config = dict(
    num_hidden_layers=10,
    hidden_size=224,
    num_attention_heads=7,
    num_key_value_heads=1,
    head_dim=32,
    intermediate_size=896,
    vocab_size=1024,
    hidden_act='squared_relu',
    norm='layernorm',
    norm_place='pre',
    norm_eps=1e-06,
    positions='rope',
    rope_theta=30900.0,
    rope_fraction=0.5,
    qk_norm=False,
    attn_scale=0.177,
    bias='none',
    tie_word_embeddings=False,
    parallel_block=False,
    init='normal',
    init_std_qkv=0.0325,
    init_std_o=0.00727,
    init_std_up=0.0325,
    init_std_down=0.00364,
    optimizer='adamw',
    learning_rate=0.00109,
    beta1=0.9,
    beta2=0.95,
    weight_decay=0.11,
    lr_head=0.00522,
    max_grad_norm=2.0,
    warmup_steps=419,
    schedule='cos',
    final_lr_fraction=0.03,
    batch_tokens=16384,
    max_seq_len=128,
    doc_mask=True,
    train_tokens=145200000,
    max_steps=8863,
    dataset='wikipedia_en',
)
Each number is 500 + 25 x the weight over its row's rms, rounded and kept within 0 to 999. Layers, rows and columns count from 0. Numbers have three digits each. The size before them is the row's rms in percent of the matrix's.

# o: layer 3 attention output (transposed), 224x224, rms 0.0332, rows 3-31,35-62,67-94,99-126,131-158,163-190,195-222, columns 56-111
# v: layer 3 attention value, 32x224, rms 0.0362, rows 4-31, columns 56-111
o3 105:472495486514481507538523465494469501526502489484506473486475502565512517502505501478481528480532513505500524505491543471537476504464502495544561477488467490531500514500
o35 095:481470487491508526482437513495510499533498525511517477502532525518465480484473510512496470503461499539530531517483525508487484468541473503470501505504500525488530447498
o67 101:453480459506483561495493497527480493484518483445481508457531557492507501517502506501467483528506519536539482511485552437514494471526517502506506523467464508481516490514
o99 093:487519519514484491481516482468516516506502524470448517478463465486503500471517479489498505499478478506541475504524479499519484505505472506563521533479482516504465454485
o131 101:488412485516504507525505524527527478491500498483541510470504487486492515484530468469484475514524531467490520503486525516481501509471511514491492459446509508439485525484
o163 102:515475521507502509470439496467471552517512523501504484491517498460543507501547515486469533500513497542508512474502500509501545496475502497521542524461477495449511534477
o195 106:496467498486537485504478494511523507513516519484520496454507507472473524500550478482513510506443519551500533491470507493439498458525437537502487499478531509506502517505
v4 098:493472498515490501478487471490502523492488528464531494475492474496487521496492491497509473484504518491475505497498484495502534492486438537487502536525524454523492489524
o4 107:485485507498505450554508511513491481504507532502511526502525451500494459505533492480511561501512489509530480493470482488554474487479519495503508478482475506509483510520
o36 102:478463533502490543458517500476489518492559484498471490510475533504467476509517485474483506479514525524502504499495556511501497478482489505477501537508503474495479487485
o68 099:474468504539491549521451505509493535502492453499486493530450496492497461486518470528537510480535497559483485482473553493489498510540561484457517486492506530496448507467
o100 090:497483524518456461497497488496481503505481495480508516466488525512490485505519502486512563507536498487480490508511481472530496473516553533466512471498509518438522486516
o132 102:516523490538498478484496487475483503468549487543538511501474468471511483519484525518462483498494481478501515468531553516501501481501508468442520566483481467502464509478
o164 101:460510447491507520529513477432518505501491474484520494511514497525531483492551534526491505521490490514519525511507527488525473471517490559470532514504470495513537495479
o196 103:512497479475492512535526498473519491494543489510489495505523471459488491480456521492461504474507490486486490464522502538499482520486487496432512536492498485500492517422
v5 095:515471485474453525547448520518466498492467503484516519465520521529483507528478481502495529498448477467466463510492506510496541468492490473518461489530505507507537539493
o5 111:489506502511524503499482461440468519503506515514533511464505529464497481495505490468467497513480521491533472507485539510516489517521496506484548505501510480512487524475
o37 091:496492532520495522514509483444521514540482485486386481542497467486537470477538487489533478475504495516483494468539487465519514506487539530469476498507490510512503501488
o69 101:480497490471535544534478491507469491492481492490513493507458492518543464472519492471554513472499467496468460507504525499532497488460497520449530496528501546531494488467
o101 087:464512502539577496489513453478456518495519558483528506472468528498460525503507496499544501500468505484494450498496509532519486466503498493532512472502506504498447487538
o133 106:508508520498469518507534500472493467507503509495505471494526495513510487497528499498433528463502509506544479471456478490544483459470519477462521497507537464547500466470
o165 096:514480478477494505503497494483473521554484466507515512479534531493498482470518531491453502547536495524529494517518499529497452493473532483491544509481511484497500498439
o197 100:512478534467438502515520468450504517533479476467487483530493452478495482501548484540477492493544501529509481521485485492488535494453500501537482527459517485516502492472
v6 101:528502487513517511496550539514524484508459467487527508492495535501462483496465529489492499493519451483478510505494489514491467507525506539489511540471459533548507508509
o6 095:518503526481487525482473518505485487525490512494490503514508479506500528512489504487503496543519488484516544466523497479566457498510506445475570506483514555471487514532
o38 105:457505445465492460518528452466482538467564485549491508462511490514536523472570487473460538503485522496467460517496492515482515528526509469468513494456463502504498493520
o70 107:512531494501501452484492483524488549459480526498498513501498530484474508487512504455453468490483479479526520501513459529492520503505479472449462521486518514483496522498
o102 088:475494488539502515493515464496508464515497492438465547528512467490526495518511474512483462500533528513535490508500471514453494503461481494498492535506453500486509494531
o134 101:518504452523526478470530491492485519486527550519511464510507501481484565460517526513490514531462499505516504497469479501517548530515462485465490528479526494495523546498
o166 102:481483506514504518517527463474498505524543514462491478500524497508511532526529508540505489465474506493471489472535534451515468475505515490425519507498474518517510487466
o198 102:481491442516478467527499481482523531488536489539512501522568467478534523465510521484517521482501504515490443491511495520492508520516525503458518486495500486525498511498
v7 100:485539500525541482492476466482525464493513498517554522499489533485520528498525541496507503481473542461526473527484511522441513506512503524492491481487498484490531524477
o7 112:518505525507472451503483513531482525460528517456508557528481495514481511497470521499536507512541503443481502497532486517517493482513468479493498539520539503506517484510
o39 093:489495505488427518517552535496540533509494481499471520477432440483513529509505501475493515458478494473519492504497522475530501519484530463448479472503523510462510473494
o71 101:510522542486515501483539529527503520484462539512513491513492461457475471466524522435495466485531494503474498518534512517460494526471469494512451517507542502475496491492
o103 096:490471459511461500460491449505511511548505481475472516505456455518507474521477451545521453548472517544478493503500511491472520504456478546508512508532517498542509485515
o135 099:492503479494452500494515500480488515520499491454495518493504459468534453504472488533468497471503511516477541519456512518493483484502511509471472472519524493500518486501
o167 118:496469520509500519487546495512493455519526497496484525461454496507461512538474499548507519495470491499484509503504490484530487477495461495489548465499502501503501471509
o199 093:506471492494449501517523547513485551529523443510501512528415467465522498508448497519459474499484546479523518523465456502539513545486554469520478469533485492494510486529
v8 094:515493512480490484450512467476508532526489523508518507479508529498476516535555523496471500504434498511504482514504523459489533463523534537488514554507488458503477509567
o8 099:524515486456528528469502488536446497492528487489500478497484506531510511529477496506509490537502448504458534507466497515498528489525512540482448471503513510511521499517
o40 099:496507495525518466526531488536546467481508539538508483502474492479512496549482461533515494523498500473462522506476445514484496490527494488519520469458477527514488487511
o72 098:523510484506482488503464483496506514476507530493501519514540521471520473491477472533436500503484490502523522497488447518507490497529512493458455473473515513488531509501
o104 089:499529475518522520540496497499494546506519501518500503509468500509477521481498461488502439542539477517507455507496492526443470494488503492495450506531518471521489458466
o136 107:463493540504478491478494545537553458537558476498493496521520491482477487528497520516520502479479529505512515486520452545492497498531488492487524447524477456458457469484
o168 101:542497511500503513485512493489496473518451512501478493481450514494525513498487480479525482554469505515472523464485452523511485500481528482537476475524516493571495491478
o200 096:496508525506499489472554560485540471513506522504493523503524519483509475510512506484495491500433501462531496498499470519476486468545479494486509482472499528473485541519
v9 103:509459507537478484458494499494508527469446519512466524464449524551524481499515506501529486514563526518515492471504525487495458469539514477476505519557502467499451525528
o9 097:530501458536526572524473463488494502476475466490478499508462534481487490490515519526463511528516497543549474496433544479523527486516515522481544499538504508510451507516
o41 109:491494558504520529494479494508529492491510464474516483506512492507497486500484502511501501473508511459479517502544542475471497494446555532500509518497455507528547522480
o73 098:533538546489540540470460495454457506499520480508498491488504496449512516467528513507477498471479498524520483534465520512539543476510564448471492514479541514497508463475
o105 092:480481490524517488514519492520504508460503502513524497490462479503485518485509494504496517484491499498497433515503466520502508497516511510529500496500485475511467529514
o137 094:434537481504496496493493499459514482523548458488525518503497538515469527515495479506500491424478512475507473477490519479489513511479534431476514539506505534500492512477
o169 099:509459484512476519503508452513521497522502487507518525516482518521538487502518554525513492522531568486489525500527518499487496485500519489507513475529518482523492467477
o201 101:490491519470503507508511524483516493502528467529467475538492498500475480500489508492495482489522475453483510526516493492461514524470514483490498549520478490533505528457
v10 096:512532543492451508547544521508531511510490510510528475490490501532477459517505496460492513540505495545531474481490490476527537483474486459491511477510490490513458490461
o10 092:456499497473535524526541480558544485504522460489488521522510453494496510530481445528529502501489547499508479528540475531504462518485471511537461508499457500476491437507
o42 095:516500510485524484485486501439494523447477549494514524485513499497479517434518519498511527485493483521517491483481492489520474509527486505453504518472513522504530482522
o74 108:510533505478470483507491490503486553459471507484477541523460497532496509523539522529540521488484496467513509522526523496486476471510506493508461544471485492502507473519
o106 090:521545472499473492513513543498466510563504520532512536528482481469528483506467513498518491536472523489512496502520457511515500452518515488512487534481488512473504475474
o138 096:516533473520488495497522472473489519480446519478517472521447498524523503487504525492537482519498512541483499509500528468463487522459481521528511521479550478496530569505
o170 094:509486558520501546477485491534520520458461490478494434476492502471483481480470538476520467490526480456498468487492482504516503510509471533491511556502526449486491499470
o202 094:484494520504489523491499492487492523470501455503483529462483523497516508450508512484532507470510491505461473468483519497540519505478526552487536547476517459487494485514
v11 105:480400470476516459529512484476486475492468564513498500476493511516549535504534455497471487503551474514501518486460436491469518522516566505492488496496493434495478530572
o11 109:469497509505506498501467493464457513485494510461428470489523508516506420502544464516493495468455460511474500456527489536461500472502449525485482483513490438510504470545
o43 107:467504494501510466495480482493505553547494553495530534530487527522479490500506478533466553527540568507472536533469517477521524493499473481535535502481512537511514510501
o75 104:511503478535532489518513506495514486493556529471485508502486517480491460520491526509476510460498540510503483487492535492544520485513502498496502564484471512530515485499
o107 101:519530509490497499507489520511488529508510512532535479497522495466485495455539532495487498526495522480503485473555476479509515487528474453523515494502489481482476488449
o139 095:477489537511477518503498517486534506502565486487551496508540547481516498502468521488478465531464480457559503498502500492521491515457500490482511529520504522484475507456
o171 097:521494524519504532453529496487493469489538504490484503509480449529523479487488502526500467493484509536514484472519498507469449545447464486524499518473522502521485495460
o203 099:468471441501469518486494517486510505537550526486520541512537509502468501539489549478482519504482508452521519555509491470535460499499466472472510544469464504502473512487
v12 100:484517536501463469470530520474516532450532480508517452454517501489460517508513537521519486494541474468452495497502485471526495491522485508535480484502488512473520497478
o12 105:507498484496508519522494530494508504518511472518547512494501486469517505478532496531487502537520527537532470457479507479548490486486506518531550510523484518504495502477
o44 103:475496490523499493524484478522507504497472472491482484490510524531481496488494504467516484493494512456499498488513524533535498499467544521532496462495502430533518491503
o76 096:432518525487483516489448502513488501471510486522465513466512489481539528433510506520521504507489478480563499468497509538554522454468483499550516481467470458515496500482
o108 100:496515478493531517507471496532524479487487451535525488497503496533489483527463478474527536451486501499515531482548495466547487497514489521543508487523477484504506513482
o140 100:464535528529476549481514539486519510501522531471504499497489532503479509532487500476505505476487516495551540491525500469532520472485493486527462527466509521455519490515
o172 099:516477496523485524498472505474534513514455474526491478504506525448513496493544526452475487529481544499491535486472450471512512482508497499562538536528462478502501479476
o204 100:503472469483500493466530563490506525528482488510492482494506538480500522561512495516500476524441515518495533509528496502534525510528514554571494513527479484510517538516
v13 098:462507503475512555503480522512467488506455505496471490520495497456484506540494523465507546519432502478476551507433476478518442532491494487478516525552482491506523477476
o13 095:469495507500497477490486481457516511494517513497476467447503482471499510498506501492507454481468510497518459477539528493509475511489493495518530471497467459502466493514
o45 104:480507476484494456506510482484467493497525446500514551517523515555521504472500497519514512494505526512479517490506479478489468485511500471525520504506511465516524524495
o77 101:532510474453504473522527515520483473475523512481515515516480489512505491484501510464505485484498509507539483519492468528496480501468495449471510484478505490531467509520
o109 083:511520519531511516524459482491513481502555531485500563480523515521509497480472483549469509499491529492519537533479507460466461507504471491483476447496527530505509486484
o141 098:490473512524484541521543540520480497472551541501515485481516450539471510502571527457470524512507479497491502513489479546513502472514485453471538518501541514502480495503
o173 103:509520515464493459511512461475485504501578502514521503500491528510475482511545487519530555473526474528516479434524517501521517466493457468549577534496495473516535482463
o205 103:480468503521493497481536538497517510498537445516504487496540495512506487539549480474513509536485540496517492467521487497506495475499467495489525535486536527526552522512
v14 101:478546492481512482510504501496520499534497518487520544483471504484516512516509548492481494497495525545472533479523476495521528459488510517502499453488498505489473508518
o14 099:562547491519487492428518479498522519490497475476501519531450551481501489472458536491478483535458505472486511521475522530497517474509490511475513527516530521477528507497
o46 103:512533516507498504544479524488555483489510529472480517481522473465509472513491487484469509525500472495495504488495503492496512544507508513509506484516453456481500501482
o78 103:482463491486543509516476509531479503470485484508521488513521491476495467483498478468505531508506501481509494527527460510509511521519441466518526469498517483510516501543
o110 100:485470475477513523502497534514500500554484502514500492500488488471488514506469537493540463481508526542471515500514506495525478516483532531528504514497505446507500541486
o142 107:514477512514511481514485477487497460485483466511518516488521516546523478489469489500522508490500513519518487466452452511486484482537494507530494513550499509548518509504
o174 098:490506534536502567471479535527483479486522490450488527513509506504531509526444491513509456501497493499454494475462478477515478452509523480563449522490481521514505471485
o206 096:498505512507510511538499508527522479495487500505498542542500474550503496497461472489479522531479531495536501496452494461483487517499542527529451531558493479489501456504
v15 103:456469521530466507461460484486484515471517520528529460439565516479518493471506496489490511457505478509471458510569483533505505514524515466482529502543486544508480514523
o15 098:497475523499488501517513507484520486466499485524494526471539482501471473520547502504509484498494511508463489481499489509476488486481483515564486472486451513512504525497
o47 103:495466492486503518457479521470461537521529514543459477526519481485540509476458519481533510503535534526466460507530498498490533495483507453474515514526506454535475523474
o79 108:473498477536502509529490473496520528499514510534500485482515499452501495555553532528516522508468477499516520526507505459507508488525491531441515586479496494537514494476
o111 096:508511509521539494514523513500486473442504513506433494483516499483465492487511483482498464495473464531512512483469470485499551513472479504469530499479536549464487481509
o143 097:492527509504536521486523490486461511494500502511495506511507567519497505528487493514469504553458490500499549537477480475497516476550497476425515524514568528502498513495
o175 104:471481475475506538487537499506466497521512537482486482490494504537534463493492467494480447513491492490452462463522491493449463466475500488511485508504522491511524523486
o207 103:465494510497499533489490493490491544520517526527544516498545551551510530545489518486471516520469538478508492549510476486492508482543504485427462487504526499521471509503
v16 101:526501506511501518525488507577517506486508474506502508499508501481446478522521500536513494514491472485530467471453517536504543509504544524510541534524469454504524492531
o16 100:488456483467513597497516487489488517518477526482500511457507495487533513513488502505480465481479476536491488529459537515492525488520549492551536483522499500485499555545
o48 104:542497503512511440486492496497477480466527496520491452462500488481489487526509537482461491452492480533521478520523486473528521504491466516519524522509495556526459538456
o80 090:529503535507483525497538492508499507503513485503475526484478502542473506531476498537489487500491467510584514500537486483517497452528489508500470544459517510488452515480
o112 088:471535485527539491517549543489488542504521558475494489455508493515480517490508506452468503517508465516486505520457481509510489493543511425531495512489497564456482538521
o144 107:478511501506478474483513486543486471451545466502535477526487534499479488508498483503480555456514551481459515542540507491503489516487501487536534473493534460495438488460
o176 100:451434530457494498506516492545470454499469500509545486526529485545468465509507528488504532440537519479523518528458536506524464486500472557528525492505521503495518499474
o208 104:488485535482455449497492493491487494498549490473509485468531533525492528473536522461496509435516530508519506533514512456484508497484483505462517500502516524525448520455
v17 105:485525502526525563493463475513524470532466482512499558502484531523521479520500495488522491521545485514496500501527473480489500447531525550505482536465502517524483513504
o17 105:501521477491451469491456504480480504501496506457511469521489482500499482483480487510495526545507530501471510503497535511488485502541512535493520488470490537481500490529
o49 098:477490507533537490476504471464505551491501500519480483461558514494530475487484463447482500522499497545488513540508498522448542543520491494441465516486518543507534521534
o81 109:522519458473511485486488504512502555498515526502508513483538545483519457484510476472478525510532492465503552520517465528477504504534504481459494515519567526503530501536
o113 092:513467510516532442507498500486500466451515509478523503494474462458527474494515479519505475460500518533472448493464499529479518495450489509526516486511471517516452535545
o145 109:474496472502472551490494504475521540499531528528485482512497480475513508474475536477495456521449477499495498478463547518483524519507457501470504484505498454508491537498
o177 110:478487483531491491528482472513511525522492460469529457494489478498512501487497546492491517508463515538492474481484543473531507498502537512503473481526477529505486513467
o209 112:464498506529475517528478527486529570494517492484456490503508466483524468456487486485486476495457506516504502493491565559458551543487508500459508496499504472477514536503
v18 106:518516528467508530526506534465520483506513495472464486511512551518473519477471514521467548487516494467487529501478522492480518474510501517525498464518489495514496498499
o18 108:522510483505512525472506521496552489513494441511459477479524502534455516528445483469491473460479478511491544514535505434492506494476480550514505484531519522467501548501
o50 106:465453457494474495519520507474461515493496496496526518515473509471517546494531530501503523507480520487531509470467478556461486523486484490561475507512503480532452534537
o82 100:495520511423473523515487508513514461479458523502535497497510484485566533515462509473520511504471483542523503466496481472506486520450527506482520502507470497507489511466
o114 090:481512518502538535549479483504458478495505473516515518528523485473483494466513479528518497487481474517515488508503502511453506518513479437469515564515503537531541490491
o146 093:466467494471488550499477494501460530528478534486534520499518513468523472538469532526505515549496494521485518526506468540470486507515520497494495506539516488481486463551
o178 104:492504512522467515458524565499527498480546529468521518498513513473491543530466476521489478514526495463475516491538538534501527470450482473473530484505536474453516499479
o210 105:476514495509486513474523492494488565505499546477521545512531524490515509539545510509489508529494492471532528544537467551498490500529469490496500483554518516501465477564
v19 103:501523520480494469529478508504524459487511523493505477496549528524494524501499456517485510479485526507526509486503491471497482483481522499499488528520473520517514470468
o19 102:462486549525481528536500516523463541461524525527478464486492491511549473504532532509528502513493501478471482528483481530492541504491522533467564531506489518492488509498
o51 100:493491518482521489512519466475522519475439450569476538507491476504515486482521502488509523496546489512514474492522449532503467491507516473480460472461468527512500502532
o83 094:507519496505524519494490501493496524479470552546470505523485517481525489514467484516488514545502494467498493484512480536506535485486532480520505483482498497500512561558
o115 091:479486532543514520490501493493502510513526511546518559491464475546503501523512469501509516519504498466480483500530488448457505525491493478494483505477457489490459470506
o147 099:495494503515494511483538524506522518510430434493492481542502492464518507489522521542467501540505506509538461481481476521493510502524537482445512443489508529484484498506
o179 108:494473486522480536497528448503504491493494521521492499472508509495513507487520471514501488517505494522504481464510462495467462490520534465461448492533480492490482487509
o211 098:518475475467477475519499528493503532516482459509496537508479452493493465461563518512488514512536511512511512467514458521518534476505501457475497504423495510467491498508
v20 092:510500480509462517488499482502502501446507489478507558498476492543525491491535486481477489487498473501496473476481542553462480456539524477518512543485495540507519518501
o20 106:537524496476483484497472509507517480514480510509513542510527517506510502553528506463518544520506493507497532523485484441550487499558503475520501505479480499515487477489
o52 088:468538494503514425515552476520521493525483478487535472469534459481535488514459493498479511504495466528478485493527500496483536512479496503534503497523499511506473452483
o84 090:501506542526479497508529488490507508532517510448508486457550493496497461458484495468486484517495466543527499539504492521474490485547476526451454513484491524485534457484
o116 088:482536448520470480539505504492486501498519493458453524516501495501483489533487478504506470494541499517507475474485463514479519487483520545524479494491445508483496447542
o148 092:529564471488531527478525458475510495509551501472531517470548482523501516492472453500502521499537498528509507523477484514473460467474462506497485453506482479506485508491
o180 105:510508509467511483510506476477532433542490508530513490481469485501465543567532475539501533519491513516447530514497447468539505502487525459525530485502478519525484515490
o212 098:487511515495532539439516519485516473514482465494503491498522467474490484486461483501479445507494470512487477483452511495449511500471479502499509469511490532514504499534
v21 103:511493473487541510483494504504520508508503487476514477527475486506482514506496487494514491542520510494507541507532547518497452512461510504474492479475495445549472483497
o21 096:504522532473510485471548466482521514511483481490515520522505515554456533520494471480511526478546527486485533483530476458514512529505500475546443523534473525494460508506
o53 086:505479517547503513504484528481490508508501520504533546498503527475517485537469526538469547503491498481519514520506524477528509475546452486543540545531484541458534522480
o85 093:494505550546463490512504493511542465500544542470472518501487488492488466501498487469482508465472497522529517459520513465467467504521478508519491538489483452538544467502
o117 096:497477480487505465510551474513444517474496540475480455514519480515513521444516481488528506501534482514544472478465499512522510491514501517530502478506486527514500541506
o149 110:478493454528544503509518499505532497479498539492454525474452469500521513491509485491516486482458542520470515502494504535465518503496478512568491514518477447514509509526
o181 102:543541528477510516492527495440506513538507561523491518473466496512458506546520474482495511465507490447463521535533535455551512534506504493527496489478465540507507476494
o213 103:467505529504518518478539496480523505483451526517487517461492517492538499502475508513519477528488522438476467508497510540495489483571514493521512479518467483529517511538
v22 094:530505455486513509521505550531469494518510528505470471453517482468448502480530439439484500514528443500484463483524535467541530531507488524491515489503485535480497529492
o22 098:508502526496511498492465505515465479498499478494486494485518537517508505468472530494461484544482493513506453511479512493467499490474483524481526546471533466499482531487
o54 095:517471491510491546496456503502465522527484519496484563555508499522496492479495479541503488527509517497472508510488484519503503471512492469504510493517520484502518491499
o86 101:526488460511514483480495531526505527477494514538508528549519474510485499474479524486490459470500518522511443519488443523505523483488496448531466449534508502532501480490
o118 093:533484492460488475497450522523487494517487530538515471493527519541517520523450511512482481509509518504553505510492512473528498488498503481451502508507507460544512510477
o150 103:471473493481455519510538502519532474487523514508519500523512477544503500466475519499513507508497505535504469500462480505503468477520516500489481471511492510485498476509
o182 097:510466479495474520508535475496488514514535494467521511471491503540498501494514504521497504510517501511520459491530523501505514473499478508525491529471533468476503522496
o214 102:488476502499457502501521513515523485480501505490510503543507461533498527512517508507503510572501500471541501483501517462478467459512461503517494538495512500486520473496
v23 099:479480493545486460528487494461526479480492490547457502496505511475518521496500476481516505496487522517517470486475520480498468488474454491501539505473465488475543505529
o23 108:528494501497483519504504500532502493506470524538528504493507511462500477483464538487462513495487486511545522529487492475508528469503532489504522531489500544529491536488
o55 096:531521473515483521506519475532516508479519478451536537463522481483537531470500504497503467543511481517489457479564487520504493487466549507561476507520465482523492536499
o87 107:471465500537528562507479505499516495479497500511495490467524485434501515503497550534500496543500463518451533503523499518498541509472481521529549530508500494511504532513
o119 094:503493488489505512498511541477497495487497508462501512497513499543530514542452475456521482438502457497499512510492461521504499524475538511476521501477520491481457510527
o151 096:510487480473540502520514474524502484513481530482499527453499490485465485511506494533480530501546469509524533502501468487500496472514485526493544480495501493505474481487
o183 107:529517515452499453507473541505485503510529520526527542519517492520488502511499451502503460541543517467465498514501536521497513490502508434487475464506504522502468531488
o215 104:519501481470520479520470481537456499491511529501539541514492507501508517512541474491493487498491519556478513519476490456524512454513521480558528459487496515501504501488
v24 104:507501513510533492506541455546482478488499507438516538498465519439558482520534463500494501496495542515495532497539486497449523473487494514499467536513490542530516516490
o24 097:493486481515476524541500484535476467490498493457467501503493502551470508508458488496486567482527509479498531524498519507471499479481494518481492529496514485484509498552
o56 104:487479500450521502498512526492516516532528475530461535543491491484509470508527494559486523527507540509497530492495568458523524518525464500517498500497485507493514475489
o88 099:524532512491536535521498514514504498482509470461463508505499498517428462472522473508499545494512512528517459483497514504526495470520499520529499524476472540487498453472
o120 102:502467507512472539446526507480470526501513521465552497478460537475504497466510561506519502503495540471496456482545490511470489479491537497587477503464478521509488503531
o152 105:523472506504461494456478519497492494469502490517494488490528461503486494488516490488468480423487503491532458456459454513512512523444525522476492531502480509508504502472
o184 105:499449491493460487496485556514517522504513475508515461524556487479505515478490518492495504466499485480492518505456490494524513483469489510466529469529461472516503472433
o216 102:508465463476488502471524484506505551477540449504467553527520471472478491480524478552460494467523489514449509518502446520471535516485486509530495501514457444507541482459
v25 096:488477479465493518515487502508512458500524481524542514433504495448520517537506491548520523528548554493496486511519514496488454516464530520500495504507471471466516489531
o25 103:526494515514506536492478503541502552494448545484513509514479524489475480509464519508503504529520490525479506494483511493514533500545530500506522519529510535491507514475
o57 094:493485500540470471483521516518465512494485496517477481495466487476501505505531560484485518497487465493477500463508470567468505503466520502526456470532470518514512537532
o89 103:512465507491499485476444498496484529449484530544476465494502502496471520463515513516458509502513460483481524464579491553504560498469490528511499491506492456492572506513
o121 090:500508503498574461522485478554502529531486459491532465536492482509508447516515498484465496521504460534482494504503490474538531488499549477461478489509499506541535532513
o153 093:459548493524490504476470521500539515490480509495502505524514528487495489488521487479470475512474507491500498536478486504493516489485516473485512469507505469524506492513
o185 093:514495509516497519468518485528497513532475484473470500561530487513532514482492536495516483534491504520537540458487471522482514490473465499455497472505516523532455428550
o217 101:467493547520485549497471506494447526489483491497488504520507516518502526531514552487478475509529494465526533501472483525541489501486487497498502462504483503511474442509
v26 101:503491518480499512520535480506548484520535511499482541505489489456507521482518528507481507486534510514460501467541532490496484553474551520495464477519532499487495489492
o26 100:509542510514454511539476524471464553492512489488501497530499482521527501488462500476494498525538500485492485496454519502466485485501535485530531496474495504484535509505
o58 107:497463491526552485474460522511510518494538506535527498494444487473470511485502505487472541500521500482489493475511495482544495510476465519499516482484506499475474471517
o90 094:522490531529531541469514527512524535539513550491530489487502482469451495499523506468468509511534518481530518498484536504480502482514455533473506474482503501449493493478
o122 100:542510497500481466462558473517518486519503530496480496460522487463492481535501457500514500492475512535501532493473473479529479488535496509486503465505506545490465521526
o154 105:478478499531505499479483465523485525504507514479543517515470526517524485511484455520446502501504516516489547491457518528502486508515513547460484451533500480517472477478
o186 092:470472480549515470495456454461471511476480499509473494475484496498533512505471481497508495532514485492459494489473478543500491511470489482490536475459454507517461486529
o218 103:512465496543495498457453465513481534479520521484582527487419512495488514483508496467461492521512519475535477521468484543538485478488487506497459467554482457520526518482
v27 103:461490498455541541500474484439478556537498477439493487559486478519456483496512482540478523531465500498478498516530468528502474482519535507493527475502526465508503507514
o27 102:534472471527505474468506454490526476499530472487472547466513449536486496490494461507527489482485464521510509514526483489439498532504497529472439476493494489514541448482
o59 100:460488510503496475510528512497475480502538499473492468507499480496499509590502464535514485509550541525520539494518532475484501470483491530519530490535500476495482504501
o91 114:480512515493477490519524481489555471516498496510547509526538484540490516496506484469525506521520504530532480511497475470515455491501540491467485466483473572503495478477
o123 099:497514546496543481537513487496510510452510510499547524497481473532515491510525524528484486511497508517518472503484535516479487499525506457494506488463481565502533497502
o155 103:495478498474475489525494511488476470463538509516497501506546558480476505504502497453512473502514475500510503492523469462511525432493478505498506516528532516451481477467
o187 093:481488518462531481494509552491495508446514527510522520508520496446502515498516497499485498548451504469460505475491487456480538476513475463512517513548470519512506451493
o219 111:497477468502504494502571533503468480502522516491493500520531526481484526549486480504508481535487502503518500492533480499488540445488487488470468472555507523497502487498
v28 099:482459502461495485506463548522483502518487512490508487532521522517525510529537522476496488557540464469492515529518483514472490517538450505471552499523498521506462504454
o28 105:511496476473464512493480507486484487535514472524507490475525520542514493544514493447496537464480468489562499460473508495514469472507523473490473466510505504490541510486
o60 091:444489504521527494532492445531504491453506513479510497529467494534454483530458468507529502518525498459514492505518477463487486475495529508554515497504500518450489472495
o92 094:489482491479486485532487550503510501528502519500508471474509426512495482530455538486496499488508493483493485475437523476456485496505501513521528465470499513481517517486
o124 091:490528447495436526480507495494511525505502516448494476501503504512499502545475469488522489490510470512531532471495487479464486465535495522526497486524511507530533496445
o156 100:506516501512552484498459557503506512496475483478443564520486475490492483518467506514492474457496521464513498496532505491481518535474502462563535475487501494467485491463
o188 094:493537513468560483500495500471525477491494480549515523452468497554448534483472518480467493498476546473521501555531467505515487570484488461518489491462503503475457534485
o220 105:502513524486543487482482481514500487493498488503486532537445476525483483497458501532487498483461482468495482517502524483486496506482535482560487486463480519449506516489
v29 106:509495488493518495526551483487495477538501508512491526504529508507508502454524537486492493486511503460505500481565473505538468474534499505507530483480459503497483500462
o29 117:451456465507506537543504497454494506534508479537483503453523490498523487513555504520502444459520507543455468471524499503453474485455527501507514502469474504512519531484
o61 103:510534479477505532490534482513466476509502470450526503478460497527488507519455487493528493537454480506492509563467493477473509522467531474523467534494454490468502486537
o93 103:481483497497504527495499497499495475473498483509497480445474497504473559567467544500507497473471484499491491496448504502526503463475498549467544486518431508481503493473
o125 099:483526541516535516518510488491491478466503469500499498466539540487479503502518465494475516512472459522503524492474498501462537516541501442477521495475505540500464487487
o157 100:512484477476497468484509545516521545478449521495516476509555502480489526504474524496483471568517509500497473517477487524488518519482515522491476513534539537478524508522
o189 108:484514456517529524514481513479490523484517487527487461478535506478547467452504492487474459518537520524495450476526481510452486457494491508489538538477532478469518532532
o221 102:509516489492532488498511463495530519500487552470538424485503469510518498524448488517507526511483509514543489534449464519506486520495497512524527506494467504465505492555
v30 094:523534540550464475487494527499473521477468465539507518522521526487470515487483496500518457472491484547487526476508508488477518499505534518501536500506512482496455547493
o30 089:486520479470467506506484535488503513522442501534528496496484511513500498489502515472452520437509524510524504476507483481552463477500527511557536520528498506482483556486
o62 097:495473479503518511488521502469470527466510520484563461508508509492512492498479493499504505537510485481449499505471484605464494476479496485515490490511483525525500489540
o94 109:526508507487512534508490529492478505426485532450484487495471528430518499503530482516441487492504469496480522490521502558515517481485496506490494498495471525529509506456
o126 093:527504496508533491465523481454438450472510485487481505492472511543502492496491461463472503450494467524486513533465490505472494499493523502525514529507497534495484467522
o158 106:478516501472523540504544511475489511498518594468496469480470504487486546521484492530504523570527502485498508498490475522536508537514485524483507484457492480508487532512
o190 105:497479486490472500506511525506479509519528488514540482489467480514544521480510516488524476503516512488498480454483514495538492542475541521548516517521452467512503507436
o222 093:489500490487509525500528523481495535479527557443533499464539495494514488475524506498532498521528483467488491494549497560516499508543505519509485487488486468523479521556
v31 100:538519502481442521517482537473463462518483500490466457473473469509507500463482582480525545508530513481549482476521486536529513511485497491491486499493451508479534467513
o31 100:515488475489476507476537502548511459494453477535472504447522516474497532547513496492517510488498493491517520445461502473534487499464524500510495508542514493486519519521